Part of a small language model's weights.
Architecture: LayerNorm before each block, rotary positions, no biases in attention or MLP, untied embeddings, attention and MLP in parallel.
Training: a variant of Muon for these matrices, 119M tokens, 7215 steps.
Each number is 128 + 32 x the weight over its row's rms, rounded and kept within 0 to 255. Layers, rows and columns count from 0. Numbers have three digits each. The size before them is the row's rms in percent of the matrix's.

# layer 4 MLP down (transposed), 1024x256, rms 0.051, rows 164-270, columns 64-127
097:114111156048186116096125137119092064148102146105106128034188127118159141160129130141197118146116095112105146101138166162159101126108156150133154168061141157112158196055111153079139122107119076
092:124136119153096097084035126164146114093131182153075125093097115123117143189113136043076117156176164091120139085148120124124103141085116103149126191125120110100134166146103137084133116152122124
096:070087064195128120090104172162173147141135187115174113127092087094118067107102133157106152140089103115071138081187066125161099102127131101071129122129140141099150118111169174167140080119145144
105:096117121178126130097128124111097103130126163075137096118112111127110178092180124177103116104153120111081111180123155153095184118142161141104116065118102119112105094183149126153121152192100059
095:139109170143143143135151163074173131131175150148170145130130110162132103152123115138144110092071150108152124158116130109182067096202112140143161174118192144155143143150183091142125159119142083
105:102178092156147068159194116151115116186126153159128154083178108095130100161168065125131127185181135074091135148101146139129135148117108130118077200184157090056107129132102132092146152141115105
100:162168173116104144085178135200127213090119099105107124172097108146082161133109105173149153161137142122126161083120182145107134134180149181109109160109083104139129148103185111097111107124119090
087:089080102126178109126092157142109093126134126109060124072119144143167130081100087130107094126152159148114163110146121117096103135102130074153166146051154209115119105175159128112131160158174135
097:153126155164158090084118131108127155117112121090097150125135127077106121162112107138143179064155131159140146086104123166117146094115145139123111101095153169145100101164201170113187104148078097
098:192102133136132116163152067163137145119134153140144094106108113138110163137142123086135103164149127163104128151122154146169132145152112205159102131185067130124073175202182101165080117080166144
088:148104168177099094114091161105054158141133069100159107164112102127156120103099117103159074115091101156117163088111145129097106134158152160165169113110083107192058156092178101091147128121127095
098:071083150120105132054204111150132144115158134170148110189102105149142114082203114141129108158154086135188097107118160158166177120158134048166146086137104117120096128142159125133163145185083081
109:118096104102170062160080152116130100175164052136131135065176102102141129141158117131136096182149120151105094166154144123112143118151098132148184069065160184091149153135169153124097146098130111
105:112117098155082141144140161179203126039136076122088075156137124098109106179071117101100138177131156161053136159125159085134116118155177119197166097152093099119131089103101098136124163137095134
108:173128148105126128134140179109099127116107105120091102192069193176135094171140101113073205153145061098119148106126131152129135041138098120142148167156142121149152174094125155146139159048143188
098:179127162144089109091131133082105093114118140115084182137112140144130090147097136181157172075138149124115095147077110159085112161110232100096105158084149118118127115160164112131163102154092136
097:133149156110172153131121119136149123114165129119103111091114126085139152121141098146142110120128132142124123131092154153128084136167110136152141055143147136098124143104149118120149118115191091
094:085104117095183102186161114106121132132121128117098084136151167130104143195123143144107110121131154123136167101149071124154129130121201122123129055171127141164199168125166143160113142152097107
100:144183150137130081124108092095103136115092119122117154102131122096151074116120168144138154143190195054138081133152145100099122144171214127082100103143101161126118107075140209169153098175098154
103:162164120123108138125163115143116176138053166087122129135166128052123166098117121102183154149105101157148208141165107148148164158090171120137108135084134119111107093157161144116146058140087106
096:146146124043123138138123148168105128118118090162099082121097142136142123099121153117138146192141177068134169192155131122096088074059137075195145091146100158128133188140133124100124143165095105
101:140161098122186090159095109128194078119139068131165100180134108179069139104132136150101147091092158085129113155092082110160137123146132124165104138149172102102207148162152132109077096084141149
102:110118165126114151159139143075161177086106137158131072160168115130170121132184104127081137080123155109092123153131103113110122177085102149126076153051090123116066122109152123088116099146137128
098:095136165092126100154116067115163069063105122139122128112125149082171151093167124150101104141131122098122129111131093102091072157063150114150130094192130160164214160121084179095096183057124115
101:130102055102097113045157137166165178165127094146090116144136160094109141084135124102135059180141180138111167157147125171163131123153171143127083130098157102149153158150161131118145182075113144
094:120088194143144143140147112170153126129100120148117080132128128126064115187137039129188121185140174126150111107080083073129148139117095158088153131238049101136131145085162156109140135155178148
106:128141093132117184177144141087128115073143182149092143166161095104143093087114189089121137149131101056129110107177118103114088147091114144108135176133112182142168153077180152154142193120141121
092:162154090142181055094094154144154067121205118134130127178091128098105138114114144086144212122184151131172122086118208102186153158127158117098130185069124131131074074138150137118130073124122156
087:193099058079124117136155130111135140134163115105120035200147126160124159178210092124121073165135141077133093093127113091107152155142100151105065165141114060147185133126076129134081108120143173
099:191154160090109089110126084135139128123101137124090120158118118151191111132153069134120077180088134176115143140158206077162114132116098106133084200065143197137154132112125052128128162127154137
094:115180117168161092186145113138074136132141151115132189156180157166150098135111195102161146113147107059186127172115149183076182169199166048070161101124163114141150153084096120131126145091109109
102:087151177134086144104155135100193171150145133163156135097127112157152187149112113120109153058105087129120173091138169147108118124164114149123070096133100138114134137125072121146123085144140158
100:108146125122162131042119079119112113119146102101143122152075084122172154134163151144113178122106084163173091134131122044154122065126134170117094145124163138135085200138136108156126110123161176
103:094084149108089163151111138089131166170089099103138138179152163104159093212105178092173191050099151089145089150143068077123136119132179086111152144069101156138136096123101179146166157115100084
097:137158096116146126084048123097130119087090153110147100188137111129148102102082121134167178197118066114184125132144165124155146089120115183100124132189109112187202145208097108119145133074092119
105:088162149163130127120146147152110099142100173110164130145130094079135169142173088184097084065132099094136186135142114165076135169156134129099121099122123171146106082135105131111152126145093145
097:050162064149190143101096098139115145115140157163161109136110128118143150169117131146134108100127101176117149098086117147129113111110123110156118177104162133181171154132137129158131146163128068
086:130130107084121105110107158113119116145181085103106106114109158161166132075135139133104084218086161125160092111132178158127140128166158079125184135066135096092101133079141182077116173087144122
092:023145143119197150108151162122107122135103154132141169188197173148116162153162199154078133094077189067151098152132158178153169140164122165118135099136151126100106173129125137117130070134128108
099:095144099124134110136164124122133094156135112100142120112073094164108139127118119112112196135108170077147096132135170077123099119137137122068105107183140132150104075116091181145141076130130186
097:140082123096112109129166127151199145091196135155100129131148097139174139144119203111095117128086164133149118133172164085172119148145119092108181141163173157092036170103161119145134083162081155
106:120122126138136117091134124103062180117167123072111112133125128099123133170124148157108149139103114178118095133100119098122089045083134140139128171206124135162123174129105155160119119181123098
103:186112081125105157147045136134118158151162194166056169125148172153156154164132109156182095191107064166153114107133100094138149165090136163110108118114113049122206105138105138096069171134188110
107:183097124114081068099103065149116162033116118088108178115138138083144134114132090136186083094135108114109050127099136140200131129135113136123158126109066147122080116081141167059092160121143091
094:112138122133086168148152121154070174140099094083084095137076119119108098190153158111193130177175152127124144115154097119145199142134089089059058108103143131117104157162142094139201158190195174
103:137148147160129179133099054136102120081168140177131131122079162125088116129109190128136141113104127134088115111165100075151129146131145120137106078086084158138153085160123106109145088106149128
105:121105119183145139165125120099099148167132126151079105207139139103153085145120183095109114055097173092115061118133136126123085152156132113097167138188117114112206100159092135140094162139111186
095:104197071139146135095129104135109104149125139134152137047116111128176137167084106108107099171096100060098148107152147178166097164148102146134160153195128165106172128157089153138116070141112180
091:128129124101185130119114151104178095100135112142115170146149173198126112156121110110082095119083197112152118123171131126094145119167154174129154109187160139231078131080133119222173134164168134
093:123133105149107122106135118155152127091119106122114124139180150131138130115114157154116139109104166126121080142082023154172095078142208148124131153062138110135124126187172170174172123109166089
094:139060137110169152107132173089169136132129077178078145143130140126147120085076076102148211180219141090115128133170111115113137127110111135166091106143176193071110113085091146134145100110092120
103:067139162110092141093109131132119166112118129176153130156064154171184118165144173133157150126165119134078174167130138158140085101082136136161147093043114100096159140061102137119108091129155063
101:162136174133102164123139097054136141150131155160119112145124131127080121147153087141169074144153134157158048067146119116167178132171159110069146105186161096131158096188080115121131134130134137
105:141095145130140168092106160156075118115091133198082163154179094209127088111084101087111178133135174106145079120121163119140101114142158169165169107177148088119086135118097081144173088108106142
105:098060125125146113155126089115145176157090115184074147192104211121111102128105080081101101167139141104059117124125094068171111088106082211110193106128118103151109173153158123117112164142095081
107:116174139129091137173179095121138154172142130144133129184111179152148146132136090096097089071125084114150102091119148159131074097148149224146119155190130103107149160168124156091119154089136149
099:106121124193152108156125161116150106101085127124140107160101192076136147166089130134123161147133127156187115138121126081102223085109120160157181156146109133161135121113145109137144085144053112
098:073087130115134093089055129167118123122138173068116122118145124118086117182126019096195179164154109127132090113123087165135110131102125134131201085128147128139103161150159148058114155128089144
093:124079107147163152116124180144144172062152147108158095140132097185144169117150072139091139131101117187136134166098156096112059129146093147041110113129116095178135112131140121104077133134142112
101:153154059150157157096139129129163130105135133128110186081170137106132121122136121143088097063125171210131199137079109087126137164112141138101120170086154062138144044145133123109117105139125184
101:099180109148146070100168142097100137118134139089116141135112160158146112136106127064113148217180120063160104096177116066130109108102109180121185087087197111151149112199092101178083127153131109
099:125119154069112131157155135143082149091133092143140218119111072121087130171124128137094152106118150147142120183111154160106128213141113133134135119048172146121142109140136110117152095121120150
101:066122094110121118167124093102086142145092182094109092082093099132156132100135171105148112129106142099141170143118124159142126166090168090102142137187112173138132155148152192233177133133173163
096:084114122113105122143102154102142103150112161072117165196148136085161128173151085131140158152158094107115127117137187079160149113122031115178075180113073154151148129133119129106157137168103100
097:055080063140114152173115128148130141089107129130137097134171152066139130155122174109096074122108067150127154124128111090125115079200169167166120147077147136139116106174122107121136094136110165
099:119131126120142151064119134146102159153130099102115172111139149098148191126115208163141133120150137135174089211097182122110122147146126139082128120116114130102112142055141194049120144134101081
101:112077124069064137155091152201150103109128156093035111109120115105149132137124166089164125149149141201121150126137145077142164176144119130173149086144122134113127172125071099132109152137140154
101:160116126180165110132075161167095147137123171157121182101125126099163145138142110113128126109086096106115095090077133125175092108139123096078117103129160109080141146085143178150113128068103135
096:093079077152145163138143117155154175117100132104142161138177210142116164187135166089130136198086091125168125193094084122095083109156117203092102174182092113129145109121127165173211125158113140
099:150108165119090158112118134112104123122108142058155129119108125116104119132112103186117164148130116123107180187165149114153074093149133115072129129167155144132102161138127134154052086133110086
096:143146084155105200134208144079125086156093142095140089123078158138160170089133096124140160154085134170160081107102099085104147124108110087096185083161122132149115129093112102151114226099155124
110:097099141145073159125078156190116157153167123118128156135122209156127171107082128140094071121165141153104121141097148144166167088111154097086125172124145106148128064079067169160116118132171130
086:119131126065191206174082176100167159109121131096153070155159144145093097122106174191142142124192116132187120109101138158090117141099160166047153118129158093116122139142131187142104149180156142
102:087141074104126136123105068132102088118128119098183099129111186098110112143110155111148094157164164176146120181128206138114114129107133138085066182115194108152159123132165122165132120095166107
097:058140172163129165115172056139149114136109112124076127114097137120130061072093113092096118059185131138095164182107108140160120147140142098170169117153151056121088145181128133127158111122156120
100:170175120146115092103057101172120178161096137096167156112109145128145164128183124098156201148070168152091117104141197114111146157148128150157149129136107131130169120190095115119086127131131133
106:128195128120079102139131147134115110207090175152159170121086098092137103151145112078137134133085153116072130115143103115131144148150100108162088138173043178140154189121109156138097112142153148
110:146093129172127026090156168148133200166134109147130172081111148116128087094153120113151138104140131117147123144121155097140112146113182145110086137130115089113096130081111088144071100124095110
097:149110128072137131089054153131153131085153150060167156092132114127143106104089184140185110144123154083106129082170128107197102163152189118163129136086119179131134091126087172156140123167112092
100:046058051124102104159047138139175153096145105195146141174157126182125142135141113092106096115138164101149130135173082140058146092093150130080139156152159126162111078102077134144145141104198112
096:153105136111173101095106168191149120132119103105098160151228103079116123113106052154143142168103115141119138129116134094202142197157157151080116174127100082147137119130186118128141153152111142
105:139141054151124142111137143067149146083121112045153081167121152207142103090142097091130131128106133171086144141180191075123112054123091111096099127138135133120087140111080084113188201122081137
094:143155106103089157124165115111070118164132132115150145180095126160069156120156141099093105152112133169077161115152059090177151123117103141136122125072171080100069185088149149091160160103085134
092:131123145119157092154132160165088065142095078127146081131126133145120136172061097102165070143137168144170126108137065153184111072152106182177139132173116094100179170152142107131118122120145096
100:046139138083059109103105105128117100155060128141185098105132105163144154094170127172109169105090120136158121163139140073157164097181165096124108143100163078156149144109139080162113115125132128
099:085145150144082096098135130145064099123066127090133130096132139107128120163133112097156082102143129143126120099154137134182163149115153130115132104030123144155150130162102160110139134121163128
100:134114148142087149151048140111094184115127131099096095150087094145133178127153131122116128087120164144087121096088161151061064131131105129124145145143144144144106136111193194125116164124078098
105:165121086138133142125114068089184123169182125145135156134121151157097173144114131095208118121113112210122113116141115124145145146113140204081117088145152109080194117104108146050127149135112156
096:147147085111048174156122145146110143166125129145140129112120091119114146062083089091112094126122154181116114080169148143120082120111061188109094126089166119141114191139140066111113140150114095
105:106125092199167121134109172118127140122113148145087095113137085148126169155122133089125145071175109107094071157137121164091085124159099167149122100097143162159130042162105058116138148129133111
089:121119158074075095150129127137127207122122166166119118063061170143125121086147088165086151110142167176179137055132099113130135137132171087174089076137134099158112145156122079064147164168145084
087:089149159099120094153140096136146165181173114132156090172125152126095160099164149104181163120080133143110116177128113086114154085121152074113119105102112158094059130117150138135175092169055105
099:111153144143104128116155091107101121096095121129136167144153112147125167125109137087137097111047134150137139107087089160094068108142088122113182133191128164088159099146138114059120071059162146
098:158139104154085137111080103162139142128139152151084137085125072159179186091167142119173148149149158107187179170106115139152132170085198108099128132147109147161166150165110128059102189117118161
100:126119125166162158147098192151150063117124107106100137136074137109088146112121140130112161111145103089076161165149100108139097156122134034150136125147082096089174081185113102163130104157132109
102:162124109153121205103136157128091152142129093182086113113142112110157144087039110103105150142066168062167140142144133135051126103162107084084140127137161146095084179145155116106093075143110132
096:134172172123128095175111096158139163195161147166164157131149126111096126112164088138188086138112163073141082117129120080137090109138134127124157163109099128123138097115138145158116060120099041
095:144123065133147146135145110136126106092103119052114151121115151116121087133120096117187178141170150138100121105145153073119114126093092066193135170068121191161117084102131099159127158095135134
090:114121127148147255093099116125134123118125166092128076112143113104146155078082156097081134131109091090093122151194113098121154138132112180137089137161159185106125139100145150102101142114138158
106:206132133165129229107149059084205177069056113073137118092129182167087144149141126128137121127143097136131121107117040107109166144157129142159169123140075147125116165108137101141144171159183134
103:120080099156068110140119147133134147051122149125083142113163159092103095100141090087087126156132144093094102140098116161087109150139110149185152089050101197173088162137099131145117168154154113
103:107158088107144116117065156083191121134074179067143115161175124128134173140159137099073083101131175058076131124126128148086069109143161177142145148086140120066145105154098109092145141134089100
100:139121137162118118215089107085102081158066131139151147106160135179171125118089098086085172131167157118064098093102097111148129134144131145085099154124143117105153163074098171069156112087117134
099:025117151086131114142125103077134080137183124129113121152146119136143107167105148199090142192193140060146108142142116124131142094159137132150129139115097068107157101114098162147146150128163112
101:199102174098155120111115113112109102137152089133137111179130135167125151134155066125136098177165108147146187162153120115063139163130115214139131113197159138084121167106090044115100104118116114
097:121155102040166159119111082035112185134188115185133084131133153108075098119083112195141185131186092146152131156102095123113119125110080065117102078142097084180135180115101110135071161173136102
102:107118162177145081113135121121082140193076136112197147162093180123108162131076155137181081134141135115112084108174111098102105116172149093093121077153111130181151087155171151103076199095138177
# layer 4 MLP up, 1024x256, rms 0.051, rows 165-271, columns 64-127
089:142101141164139138148164096096144146142143117127165155174111107142159131064098072121175101085116074106149130136120131153135131087145175150103121126131136126108095164184149126169108113155143101
102:170172137123190116134166108094093120094080056122083113144127116140112170159151068118130107117132149133148122123044221135113127131172176127140114124094120147134118172179080096098118140151143086
103:074157152114119093134140124129132156111123131134110104169129091157099055101090152125138121138131163126149149112163153122146064150122110123170099177153151058076100176082144164163057128109166185
099:130119084167155118103134083183080159094081122109128175117148132154169150128158172148067168124179172135160148173144120136033156135050126130054121114110151130059134108126098140108096102132142150
104:137109164114152121068166142058158106078111096077129107161117129183109118124094154128106133102071141162164117099114106147129150145094132136136219133059131144237129104113173117146121123110142123
101:130121093069114109160142137081129070122163189134167132145147112088128085114149149113115137125098143133131056162148106172115140147096159107156127060100165175164115129103074110141128165145115170
088:119177170131049106107150113141121153148152139119183175134100091124134070139144143091125095149104133138158110167082196155153160169145139100192091069159132125127091143121093103149177101077051180
096:068113084160066121056080147131131130085184168123096145192078122103172165124156116183136106136111123124154147185147166148142151106130129154168121082140159052144132114162074107146116152142134129
099:079126113126128132108092148146183203144064142132106197114108130105135052161101126131151151147210119111129105085053112149103123126127184136115172138090120126140108099100095146101159105166101171
081:106111120135130199140112107139162083130130191165108156105150167117107156126164114146125126154188111113152134186174087206124126119104188116051077130145166090118169125150097109093149105136136130
101:172157139112138090161067115092059048138158055094089146117155151167142121142076136129196149092104142076054122128123111099095088082117159117096131143092138146126140158131168118126094105046160121
111:156134079126130103116176071082145158078086116101156095172086137164087097095124123202121110103101147080158148169095174130121124127088176122097039163160154098127156158104118157149123121154106142
108:167192136102146123136136080099127159178119194140156172151129111136147136059162165129148105110123114095189149071091104158139100114108107115094077129119117143073125195144127160133122103127154133
110:152142100146127166151116099184142121078056120165141197123158065082125151105109083119165106097134181162152086120133124145218151214108115137088120072102154120167095116149170133091117149171122125
104:093117078096163135154137105127167135137090046178143099122155132114086101107116116117083163164155079099131139124172142122122190100111055171093124101136071154157130150092109136085143150153138135
101:129106087137143133125118144120157128131061155136163181170143133173120151094142160071089133162117124126160131122123104146101181126092163130142184155134165097192150114120099071138119088192134159
093:174129156142137107117162100164121119142118126110169101153090098142137106098161119142164092139161149138114137120114146115141126105089123103130112172139183129122060118145144058072174120083142170
105:140072098108170179131124094153114107124172152159114101133104105144100164100103132112103089152126044161152183127114098151176108144148071149143164112118129121107129138193099073127137130149124085
102:084150067144152102152170144106176069121132101175177101180097127167144112115120137133123136140145137091105100127125144115136115138163126129119157126124156119106140155144125168152083189088200150
096:103099134206137153064158060080116111147130137081174187167142123121136123159134109143123092107128146131136173081140111151086101182158140170111135149166140089119108097107118146139086149114189167
101:099052133126077140129184118143100122163146128070083125050156108087163121152154162028156104160142145157076114108128111134111082126142136149136062140121053143148088137119141097187164182166115139
097:174171109131142119107107133140129036086115173079130198109136123138122117095161140119158097173181096174186110100130167097111143091162095152127145105150154106157168128164082123156144101104091113
097:134118102153135104063159250143112132181128125138136119117116121132095099138063144131164187162164160106109098157092180119141120105153106192107107182104146120101090144158173135087127094137138147
104:134121146090145137169123126126077094111172106140128157132119125136184112150147128114123173118149145105133109124121142126044168100130103086140184073161114164091137083119137149150121056145158112
092:154108099176148172133121113091088150121132112088109152089180110166148145132124121119101109092153086154109137175179154148130172084148147106113100149050140157131213062155065143109113155120123082
101:184126141113115016068172144177099146149126119127092121117115128201154110153105123148112096133178144162113164186101138125102185125134125187121180107125128043083163142139136120095137100101103158
103:084169154096105145114112102098075171139057128142116194126164122098157120110170150133136097120169142061092118165135083161081071125125071135163112062121128137115183177085097127130139175158101090
087:033113151136131121142095141174108153163135131084171173083139103124101069151140155106159123087094137204154195118137143159160120143076173099119128091142081133149131154152142089164111123127105117
102:099103126106126145148146123118175167128141091101151106107118187118095112125173203140142163129148082090139084136127149139114157119105175147118163033189168129139145060126120182128097140128125146
090:113107103145098112123134177137214138131098045099108114141122104055080159087120149105083140062094117155088099154122099082108121133097136149126105179110067091152132105174126156130146156141110094
108:115130049092125157139110124139033100125119152100071124141081136153056020117174117151181141217166110141123065096123096111160135131079130139128178153103108087149133143095178126109113164133099118
101:133137132079119159198152138148155124164116148133153057119137166168125108131173074065120128096125158078056153115124210115068087155144160144115132095105060126163119105141075170175160126123073077
100:105124083148129083162106162179130087095146131043128117073174136107108140124134065089163104153091159154124130131112161208122088122157105121116079092147145118202161099128141083183105114158136133
100:080095155134115053161177074179163149160094104136100148110158133097152189195170120093112084101077140096107153133150111120115174157158185082121117089099092135119117207105103163131134093161130089
107:134068115097131164179130089108101145116176156124072138165124098142104092110083142087121156163102119148120109130111116132184089070081110177127168132111178107120111091130119093122148144119112121
099:188150189115117144120141158130130109139155053095110117130188136146112119080120110136128125108155076061140096147189146121075184115137136132089137083099050119117067150161122129101105097136133105
087:089093122108197119128144116183166164100124138136128149158135117131153143137164102095152063098129125087157137164157096102121184110092078176098101079156125108166187160206117091144110117122178151
099:206111126108056112109146095162170117097131128117134087107091099115123097114102070118171131170174071172177190114103111094101108117100137115113131187118105099129120071095115053107074140115111137
093:150131061138188076112123061103122102151139131162135164123140084137066079142131091149136076119168093166110151147082131201087110089151138143160173132113186101128109190117092146117127146119165084
099:161174110118090110087100178126105098132059124098101136150077124111104132038116076130168159123144067122077179105104099166090107100087156145146081117082153163153175146180114147127130155119170083
109:115115121078111184152063137102135092135091120130165122146153108151149146104121152112201093113147095094179164155151056187175150191125124160092151067108169159105148102107098140125108157085152109
100:113127212139123119078221149086097076112118053099163064143098070137098137150121183121137129146150141105103119165148113126114118111165166153091165137137137167132120146151122145163154073113079131
109:126143156149197180159176192148148124202154097164147126156138152153098143126104125118054177163146132132160165121126115082084141168125135156062096204138167115154144098150103127180161123164097123
094:135107111119159101116117095140203105133120160123117126118153170127188189078091113100052147086115110109102097131098140173108103122132159149186205196175109102144103149122108165120104121112105051
100:130098101135157124122146191107068179154128139076110094129185104143104109142183141134106128143146137136167107129095166161139139128124114145143105140108189181107164082121156099109114148171098111
112:136144094110136149117108172194190126107093146123207138060083113170165128067096101148177121176156091124142145146083126143146182145109154126170119175084102146122054138113142089078123095107159120
105:162022175118115154139138159133150175118093120130115119159107128148055143085188114150145143112130149146119059151102121088140186072132147101148122115066127121133084162110102106129140094127150086
093:213140111125116115093157150183108176082111154143117117093108143089124166104099136131119125079175087175156129122095135130199126124086124142160144175131114098100135098144126192031101113122102130
097:138089122150094134125052135114102093168116198193140111145060103177125139132112099095151098192119119203146195089116230120144157120077088141080133134150113119149068111086078102125085113136108125
092:095176080093105145127132126142121118160075155127155127140178129128098133090182134125095082072152134167128125118131155096131159143098189136071129143124127115147171100188148181084111157110087154
102:164129119108184120123188131124122151169152084124088112092213147135134105093156100169142144115156104085132141130127070140080142174096097162077110107128151120160140154185167130132142094115148165
100:155153104114142145166121135142018149175127069208165147070106183125099128119125140154124177103169106136123176170177123111105135121101156105161086108093091126113119139087157140160101125110121130
106:117152103077166104155108175127177130137156085119135129191147120086082187130173112163109145116105075116149142152124101147147194135091107139093071173081149162096128153149178174081080151122131097
106:176159120145166156082140166142135094125123152079131080085142041131151180110150125153148152137067114125125160169104108177122095175123156117168100162122123119128213083122082118112164138150197134
105:134070142116191103113053174127113153092078132089130115083113114119128087124073142158117149192150158129127111145094070104150158140148109103115108139049145138114094124093104131166118130152137106
098:130091151147105119147092139112120185124175120083118138115136050181165112069109135123140105080102128114043120162125119178132111087154159137094129173098115127087172107149135171168133148082107152
096:109124148142150194106161190117129148156116129125122154136094154137211148104150119191133120103154105135168182127148138083118143165127129155132116143141121124076149114147085138168117118139116113
096:109144136088086129166102114161104108167104089190114215098097195105101102102185182076088147134166168106105128125138129162097145110113178110151143139120172096091147103071123160182141112109100174
099:079103143151088060104107160109130112144084155146138133107125141140128133114118086156171087140109111076194092126161165136110069111136137118187144084162112136112105165175116106129184172125151124
099:187142076118111151176099096187153137160138138143161102138089114091087139190161131138158101039075140181126174140099086184129132130104175137147097167100081131109100137133134134132136111086168159
110:145146099170143144067147130129185158164163155160143015154183157137141154119116097124150174130138100091124102070146128085125134074136101144140124143122079117138074147115130130119071134110151151
098:209169139077143138045099139129169091062090095135163149131155137094077145092070124169117156102123094089135100097135143117096132090173098168177121140062130066134111080150130102090136106110073093
099:186132138171139150081172083130142174091130094219147074147088116154103103133098170120113103132160143150154069178169132161112096130132152132093167086182206140106143134047162164143098116144150142
095:132154122119148107117124104120109110138139056079158136135078054203092145160122157115132172120148153067119143119132098163150136191117100189122152164130102080138099140162071141134087166063116109
103:123074148110111085140104136121112135136142133189109072133075115181117124123113126118164155152099117122107189074079111134115113067111168185131139114107161145120151146159115112134132146123189133
104:135099157164178160135144130038136136168128149163176148110100143168077128095091075119102158107164116084137078113080100187122151075151151125072093111136141097106099123128184164113139103126094068
097:142099189115073104155187117109113123143131075061161123101178160134117165090138154029149156151093182148072156148157121126133177109171126129117147186139162162177126145204120104134102100118119110
099:120141145137107116131116090147126145161107139109102080126089135140146157118133110152064103158193137091111153104157186103124168154103073128131162125079184157125085155118128060089095129148184082
100:087094125159188133168142161110118073080151166132133129077108105120133143139096100136125156155098084168145093100134130152134124123105105183148111134127112166079125104042143133128140130159165134
101:180118181168139152128101096174154157120134142158120127153163121157087099083105107095096130151115075128119126155104167158109107141154161172156053211123100114103078115176069116091112052185094192
108:145169128102169136128145154139122112124100158115139156099148089129146081174169117148120237147080113147163111116119161121153103165177155112108173099161124112081128150134129083105122126138111086
085:072114115096110075110133062139113063167189151180108177126137110091147177107149131076092129168113122095092108116118113138136081091124112142207114111082152161129117149131165123162150124123131141
099:175111119120141125067180150135133108144130102125094134141122088116165129143190094120097138137066100081095097089097109125141144138165184089188141098090179107095086074171108122156163173134097209
103:207090129088149147147138180076129122141136097129141125155144107205134125152134128155181113134112092173155106075103113104048111057108134098126108118067163129095121073065125072142120116121102123
100:118068166134088135115156159128123133046133168081061081116081179136159098057100164152122071063105062110102135155132151171167084084133109139152145106198145098089084160083090155152100153153115170
101:157104135164229135074135148161129185135128110146185068162123126143125153105090119131129177172115154096182154078050146128111087115102056123137165116096157086102107098145151156167137126150140092
108:145129117028167170139119072099082070144130121089165079181119200190120136139155093110126136124100159122112122136114140086143090120120076099100204196105154145138193124135135115126052124157122142
094:136144067177134099104172096134073083117103093185117161157127135129148100130167103105075107094126100154165154155127149111073118134146065162086131117112105138147097153155134117097135120138150170
095:124202119106149144045221161125098090185102127121073099128132120128141107117092143163156119135106070180107116137062153174160133135152124097212117170132108164102120165095146094186124135175121088
094:130123102140066166124092098091087077065163151108146094113104121141097160178186191125127119155187117138096161130159148173066085140104107132126144063171170133122109154164125138087183100176108159
110:131105163133161121119155157143115129153153142216114122134136113079162099092115104138147101091148153123114112128129107166097199195153152122147138149118091107076130137152133100144094134116123121
094:134116118215144128131094111108071081109139131122127144052182151110135043153108107165085157148199102105109120145075157140145078139086146109121125104073131121164122137130103156142077151181186164
090:054148093150135113141092161092144159128138141132152134138107139140157120124174124182056146133122131097080101191147152177099210100174162112135147121066171107124092136182175129118118149076128161
101:219096141192174123164148072134124134148164114171102146153153151098090135141102159083117092131143166117097132153099146164094079092116081153201107123125160152118113130176112175133149135099138171
103:136076125113174173110112140203162101121209134196121166164137137157186144121115135122130153055115153092145142127093114141087109100183124095156114127153144112077067112099083116123142139117133108
100:104153106054157107113198131154133064161108112126184126079158134138106119112085093195140151170139145155132078073138166096195086154097132122135120081085140125097119154164118072102177103157130144
106:158118176141136116154163135169122148097071092086109094131121091123117067129122126141069152111115143047139136121108159118103119089124119103177140126151110079096025114116119103177070149098144130
090:154123153123166088117164128077114159107155127123097124135165110142152133156183163127125136081089107095117141140094089096066215165167190092111134117089133062156117101154114182166191102067162147
104:055129174066092101123128111138146191103112147133092190103120179095166082124189078146170167159115169167105200122180158097148135157131138155130088149215127085140117128053145136116089125167191167
084:088129126196137163120160150127138100133098111100118162150103092100147138097132133109178116097109063162103171126139124124134116149150085165092111129120084181130085139135144113204130118091123168
086:163077135153108110120151120142091126096091168096116176076150171189186087115136112115130118104148087113115130144120147153177146155153136120121135115127094080154140148089158115123094162075132072
098:155115179137101143098090150125136083104144137144111148108095140116145061137147126164144152133144131141133157177170167164188122133092178139130110143099121105149071113125158122131171161197093091
097:114136155146175121170185163096170095139071108047144128165116183094131109132107149112099111113115116135082059070152130111095114156157155140123153105116144154134096126092101116176134080188148097
100:130062099124130114064155073153078181122155142116155101141149117132192162161161110162156109175086137123114097082067128130104124094099131164137126130077147144156126104167106138067137108123112112
100:040120131126124121173158136111131163111104120097089171161104077190071113119148146143138075113175123156095084117143143136211144144168147109143084142082150127131132104134118140130122165132193115
096:112056118126156166111169179105130125121091125134106140122171132128120124149083139162061117127159154193117135134149143159141143152152156156106065100087137122138102139180094130135103138121120157
095:084122153089157122152127126106133112185147173150188123117130119122129112081178159169106104170183122154129165140054144181080116119151134146104118109180161119113159121135111180139128068183102085
089:133114116104137147159134162173087107150141092153107165122121078133116094112144168058121123093090138104113130170106084173140154127132167120181079112113108085143106094199127102191114142161167139
111:105047121077158118149095207171043097187164072114142135156144062126152092127145157153133110142150122157123164151150220110103112123157133135110089123138129162101150080196067142169118099132096159
110:126114126101180146109151129103116089174156077155101067153108136154133177144072138148187155049138130132091179135189143057148121147133156187065128176199108069120185091156121096136139126090128125
105:126110172119062120172194111203113146105127110178100132121075084152162087106132121127211161125112097190165103137161157149198119187077101152068080123088043075092120122089142140155137122125114148
107:135137102089129115074177110149149190166180097111116161159096112112117106168142180124183074090136135128181132181127156175110156144117114079157153111116140141113100098164105101195140147149157103
101:149175124153180149121134167141080141119068136092135138157187106104155169074100113048134134115117125180132134133130118116154095139120128141108107144168116148119094162103148033114143135156108130
096:089178077115122115124132106143185149116119156083122127076148130149100130129073133148141175176164121090086100135118146135102133101132101150084116129108081167172128076116063157141153158176146135
097:104081146173080086107127157199073055097074123128104118110148143133141135150126173114148067085111153116152135053173141141150157071115136149108152138117167175115152091126137129065152170119159124
102:178129118072106153131121150137163125057165142111092148124124105130154081105199100144089119143131111140156149136042124122131116117120097135113116157158142101079124126164084083124162117129094116
096:145170176119159128132085126146138131108108125084088124154053120153144213094182151149097165126139171124120153136120112131092110117146172137122108089175153170123161067075107126140075179173157165